{"num_hidden_layers": 15, "hidden_size": 96, "num_attention_heads": 4, "num_key_value_heads": 4, "head_dim": 32, "intermediate_size": 256, "vocab_size": 1024, "hidden_act": "gelu", "norm": "rmsnorm", "norm_place": "pre", "norm_eps": 1e-05, "positions": "rope", "rope_theta": 10000.0, "rope_fraction": 1.0, "qk_norm": true, "attn_scale": 0.177, "bias": "none", "tie_word_embeddings": true, "parallel_block": false, "extras": ["paired heads", "gated attention"], "init": "trunc", "init_std_qkv": 0.067, "init_std_o": 0.0106, "init_std_up": 0.067, "init_std_down": 0.0075, "optimizer": "adamw", "learning_rate": 0.00321, "lr_mult_up": 0.612, "beta1": 0.9, "beta2": 0.95, "lr_head": 0.00858, "warmup_steps": 213, "schedule": "wsd", "decay_fraction": 1.0, "decay_shape": "sqrt", "final_lr_fraction": 0.0, "batch_tokens": 8192, "max_seq_len": 256, "doc_mask": true, "z_loss": 0.0001, "train_tokens": 98350000, "max_steps": 12006, "dataset": "wikipedia_en"}
Each number is 500 + 40 x the weight over its row's rms, rounded and kept within 0 to 999. Layers, rows and columns count from 0. Numbers have three digits each. The size before them is the row's rms in percent of the matrix's.

# layer 8 attention value, 128x96, rms 0.147, rows 73-127, columns 0-95
116:503503479505448504558500467432520496534527483533555501475493594520462511507535515517509487531512582476521455463511522502539537440542461531459482507470500614448507388479543531545526535431432534379493476526480474525491579558515510474533471496532541438465489515527495444501471529502554522529
107:574451474503553509398487502517494493459508479501447428441541525492492484505458418451463569471479531532491551542437486466489441561491478520477469484492458497598519593518428482511442491499568510531467529506545517476506476509504471523475560531557452538495580516480545523476473458460556512549
102:465503487468546542489443506538445492440475502444558469497507412525530536523499571499501494535437511494533516514520502524575443526603490515541462488494505494479540405469489505479491548505609553459449510404438415497581541499481490528482529509530504503537493494519529523508512571431504515493
112:509498510472467516435506557520469450370509477490497582504478472460507564518526557534511514466459500553477490472437502560459529496540482485487543501541456523483441509510522500551421497539457461433576478483601493470387483454512533472480537509485572526484494508479478503503474490466447438451
104:550420557481536521465503537509488509495490524502489432404445441463510521537494424540477532442502514526406524448467542474506537573536517469520518490504443475515553537475517461490440449580515430532495454475567552505458525476551569525556538484494567507450485500444540523497530521497450474526
109:481503504462519504432522569606491480416513517482518531554454470479509453461502531474551528540512431525533527542461488502504509537523502458457399471471492507538427537439492537582484492532550506458535500464436533542558477510517542488512555534539552586529563514472480487513512512464544458420
115:540564486517526499514492457523509481522460492467466444514464454420480466506515565533474472499491504523448565448552484507445555505551508435488499461443497519464496465484481498493388593548541511580509535390512484539533517567504507486553500495447496510542480502453526526474459460513459554405
097:474465485435493538391486499518503505411476501505449500480459444520523576522491493447564501556517511518557527573444488487509490493531490525498460544538487482506518478529451490516393481525561521566508528508534495460571486489494427487504513557618483591560525490471476469518536481483526467454
111:484507573471485513533488515524584492570490507467489458502514523545534490513480466497433498484475420394461512464533509425468489562482498515541483446490490486529500624489571509504490528513519420490466501485506528498491469498509597447522523417471517498444584556507550527490490510466464481582
103:479475454449533591496468483420513520429483505474480492424463532452524484498496457433537484481538556504533479561496473458428520527468548483523523513499481450549503534485394453435429473461562553497515496520459513499477489508493444501480462489562485442540531430518522516459511432514579464439
099:544445485551497468460556388508477546538471469530446527518506490477491488492472532489484466445571515476495555541428456539441473461478519497486510499486509505431470475501477447557490510404529505559532534498477491507518440505464410501529403487470508526554402454469432511461482475567492510513
124:540469478548502495499493490477492491565540502493437544543545537440510511467487560480437494489521518609578543491448485579485555566531515541498554535505474492455516548568448497392613498540496561509474445542504489461498557470506452507486536501507427449464479550479496517522478509487483470491
117:490515464496490474408514590575466504466477426545509516488529453510439483494469541496533544512516514601485522517482477500486462505524491498505481497508482465493514585516507551558401443457549505473549505512552500433463452465453538486492548539559489604512563474457507523488425514459558523474
098:502546453543511559410495478550452509502496506527457456529538442465471502512451510479518567549505512562482564445524499560479459464524503470505470503553432425481509481516429546425478549512454521531496519425500465439508515473484480552470500530619454613525502516504530511485486539477463518479
100:529422435454487496485479523504454497438529523535507577521514475512506531480483565472521523492508504539509480526361492511504513449548511518479415527588528451411466432538445470536520482495528473445467513455513518443456480486470492526481557511556597562500440482542511545521483500531535485480
110:580517529524517470568487475504529483565481507499433537517506504533522462514523520503454474508486457508521523497499493577520496456429465475439550516553567557459467488460503520635514446525422524508471548541408530503424476459540477459468451479450539452438519504504475549557494495483490449531
104:468502485537492560436548502592467547458510447498545503550526340502502487479501539557512508491482519521507583530505467513482447517549483510502506490491485457534497537526484545466434516472593489482466518448523492493529445440452513540481452545508456594562517483485511559497435530480478508456
103:550443461496521501485495396557475511473518525468472551479541497491522505499458529477449553473510459471515490512384476579510495469567482541459430483540512437417526432437453447535523578503515513515488538453495491456575481531473449521450544505533509489546475538507472484577549525504487516550
106:541454493527408576477527465500474504492454481641529499484463521516521554519506494566498483524491496530440506429476495484537537504504449444489452466494522566529496488479536551533469433431519478397566528500439521538465544530481531464475426496512502499511486579469461516511506565521547503461
117:453535504469498451446499557518518491465530522527517550565561450506516458491466527547531578522492470540502471516478496483473508498540519536545531510508470381505433488470523465512474474561494437587552452532592468428478457480483578514484551507525557514483409446521468492490496489474487470581
120:565503519541508469395527557571473512417535454524471544508544403480473517501466474525495566414507495523535494495491496508489472530434559501501537504539484506546496551492515536508428479482470419537425445553547524457477473467515564500511525508485484560433510480443486450471477498443445477542
101:585417492424512530510499605477510508449545510533490642484523479497476562497494456450531539480507464501572428488483510476502541511456490487477488553522523482456494494518470484483509439523512533485481443567445595460449483474488509481499569498527530524510483516445447516507502466473589476475
106:509461501558454454503515414492529509513521532490414445462490513498489493485479505463477507553530546403456492502476525505520533467447559558519442504507538579503469415461485407585498506481503505562516505575486521464512504545511451500486413466520540449449474426536444494513533443528505503546
101:488431467525471473464473454550464519519540496499451494501499533518560491502477484493489521459503473586528455439374473500462494516517514513494445533467478490441504476547438497557529535443624516506519524417468453535530543504427472548429521475543479514498532479455588515564506474526468511479
125:515617506472505468519492420470494495565534516468571505494515505486540470462536541527519498537464506468485487514509504547476524467528468464517480514448526571590452513482525519501502569464401414481542487381484514459510581524541549493438491498527506596498495520537529492512510527454488535450
106:515576497466491537479494463472529468550499509481523504552496535505450526525483476525510441588473518438519517555621560512556515518489466464520494460453543542578502529492566428498538533543476450436539552515472483468438516484510573491548564519444489499478491532558517510433477579465552491515
105:566557609523495510431532543472459471531533575522445486522574464528494513521492472514467451486535465493491528543538554542544495521512446471469473528455535487462499524480558468537475456574523538464545449552575484487484541438505540508556585497429558502482433453530545522543518494482509498451
094:542433449513506486490498535489505504514493501436506509470460455464510504515459554496501511488475552553575520515441512539480505520501503544545473498534507429361521480569397531486573489490533541563512566445469514471498520545473443536464452508567466467565428517475455541463504456456534469514
105:459470501585465480482496482560477474524532477476447458483496526483537479487476552466452544457498458508525529461421494452457508510475464526538405492453517477381503509530464491591443481513624497488540478418478452542506574512494440502489478460490512472509484472486523517593464513522477504474
120:513497535495524542501495496457479476512489520533507533540462556541428501519481518558569476531458557534492497569521528597548518467502455445481459486528512448520472448432511514529598498510441502438522545517523464439459474495482488466495563570528524481483531538586494551438492522473605450445
112:504506520512468481468482569474474483480507536479456530467437497485473469518502480509507438530488552567544481527455520568535464521449530517533455502574501462391541507588438526477582476467515542530465557451453474503487549504484390537478436521524483425553481513447458515489482449477533441524
125:495543487508524458550504535530548461567478408450484548532474509502462494528497545489499540495509464617494425537480507552518464474532500507481503485498520472467508535494507511516497452586484507516482545514409461578433495510490502491558522470460514511483486532597483483469417424432528502397
124:511539487538444539432495485472487533448524497457537524513458449539550490489548450488524482536541577418506520488472530471565462469464461484498499499525505658512488494533536517513570490449492530466519425496535494483533533424458500498500422509513483543547433501437483546572528513502435491524
115:489502397466455454490515533554541483468473461408548549486460498512489488522492567480486451515523547555594471526488497491559413484458536561501493489535519558469524511571482523476569444503516573504501536469410518535469549476487411476492406478495487530548503522530470501486467471477485477502
111:549537572592502514484497467532492497581533519546430442549606543523526489496465512535448532503489415493475546552492504502518492537502463481464487496431560532503529500431557484587456492496479459466567501480526477475547537461526556505558544476441535498496455492547581461526458500527482516480
097:550493533525534519504535508500512545517531509614502507575556507531504575489519483463470477545526475395506548505511514520545474519496448477420505471518480481479540526451566490543509444488459468548453465583495462427547488440492545457548545543500575541521545503469569521500512541527526571459
114:499466503484452597527508481481464529505472511502523392487482469501492517486521429457473510507506508431448573418559476417494549508456534463504523526476484547589536511542482421468490516528523430524522478471547535550513511542533509497483444526485499456459506484456472532494596538553497524594
110:485572529470514551514495473488498503549479475543599482543497529503465483491554489566535482551513514441515469528607495486566507469517527473521540485483534540639539525434598511469497532484431462406490509537484509469543546502509567483493466540487507514475491513548493465474465548506549532544
102:465479435518491503508470461551442460531530457441533470459515509514553432514478509477470523462475435513502450464483468465453501475446519498559472531421505537533528485518450426502486555531526501423582505382425474550479560567494426516469446436468491517520450478519495511542519518470523498546
109:533525510477471489498473420475540475542554508456512543508487543507482497518481518572584446574464521567513468539562526596527530512552513493525513484481501488550470528490475495459555562486383510458474519443488527473499533562566543521547554468467493483518487544574527480444463517472550446435
112:449529475486512471583494459561477507552491424524533490520493550467526435506493494460480521503473496519429470475479443481478505444459545453520509543444521533532484510502492431530468574470530458486493559392411550579469508572500470509419418475492499560492540508491456493570480484478483524528
105:525473579580455513471496543495473502448581558556371545530576445506516570504474459495472426500504483517507571466460550532504489494477485514461456503503506498388529443536500459534504450486530530490492492556508460491494504502486491516543575466516511449485491507474519565534474470546435462519
109:512553555469517514555476520509504479519499478558490450479496481516446494488539505450529565438519437506471506422537485436505522475482493450465543527516485488537549525494537434507429565560507459416506467526498576529460421537492539490496612496481513490424520468524494509506525423533511541603
107:499451481550541458513525547503514504463522526524461522557531455510535520503477541538487493478506501530543525537414469578461439505472502532461446506549524456335524414523461573472512429450502552503457511484461496487533482500446418486491467493500505436511449556457489506508474455505512532452
097:467557424482467519445462481528496469531500536452569534519462511540479506509487510463558531529490504406445539546499525477531532506515495470566512483473529493539469539448544445466567556534584428480568571533434471509536561535551479476493458520572489504509514529519476537428526580483559514518
093:493521541551499528485528493492488472553509524504432526548491525511497506511462416538454465524508466472426607504532534443506554494474443477454505499406542560491475435451612457604534475535550492458554496528554466491528498492495512478519473510459539461530487459542530552525481568490531497455
105:543541603515509552523518507505507505585542508589447495586574511520431532496475446508478478556483471425498523539556538535541516526470434486432536457499516506536513526449555476524522480498469495464485509566516501439564460441494550494582559507481536448435519516540522482473489517499503523545
132:509486474427430439495504513508516519543490506478521460496563507499444569469482574442458550442523436523535469459526494483470534505514476516476489479497454417480509589516486510400483591530469527500418468538511552560470456510467542500574567479554496463480557516475490502468480454533559504537
109:511473485536499545521557459490485532459529529478431495550523525528458541474502436511482462495439501505533564455502492525523425503475492524489460454484539542412508397554498587507519450442489530466465478468495494470556549512453451498523467536480503422451424537473549579502431499550558512450
104:461407496495475529451553541433528548436460574593536514504504488462473549458543494511478433502496549455553529508507522477509533582512512543481456517516471511502584479516525523454490471479525522583412510624521500516514458498487537491535475510549506427480499487435458492453494547508502503475
115:497524394495433456531506559490517510478492464469453538494488516491519462491508491478550526508479537581470450504458482460485430478492507482487473460529526451384428479561483571485538505506482533558419528480455519584477476557433440508488427518524449433524459543494473551524483454494539502506
100:530532544501501505469505509462522547540484518506450475507525523532486484455513488550495455531492485414501514546596512518543518537472462473454504445477468526588462486417581505561540470473448456518507454576563518402540513414505552460555522541471544534486542518525515468468503600524507513512
110:466540419495468499563473458571495498509481470477563509503451496478520514490574499477521550458532485480415492391514466425492559520474527511527554485451461578590493493475552436538471552508534451446482450491470543560484503543460527506449439502504481548484518477494459523523549563507522560507
118:494483471459504472513510533523518535495526499462487478468500537442473524482524491465491505489506485516543491479480469507432521558506577568484522478545448437496482564551431549402498588474444485650445505512468558541475424520507497510515464470553456483541522526452460505446494450509463502573
125:535476584541517514472525553432456492426529550590425478506563463491473553492513509514509499518490476509486500507463491531475459499519474502417459474547502443420528471496476545450488447479490520557459458558594503404543479476502510472533592502557524444483518508452551487496498448541460482489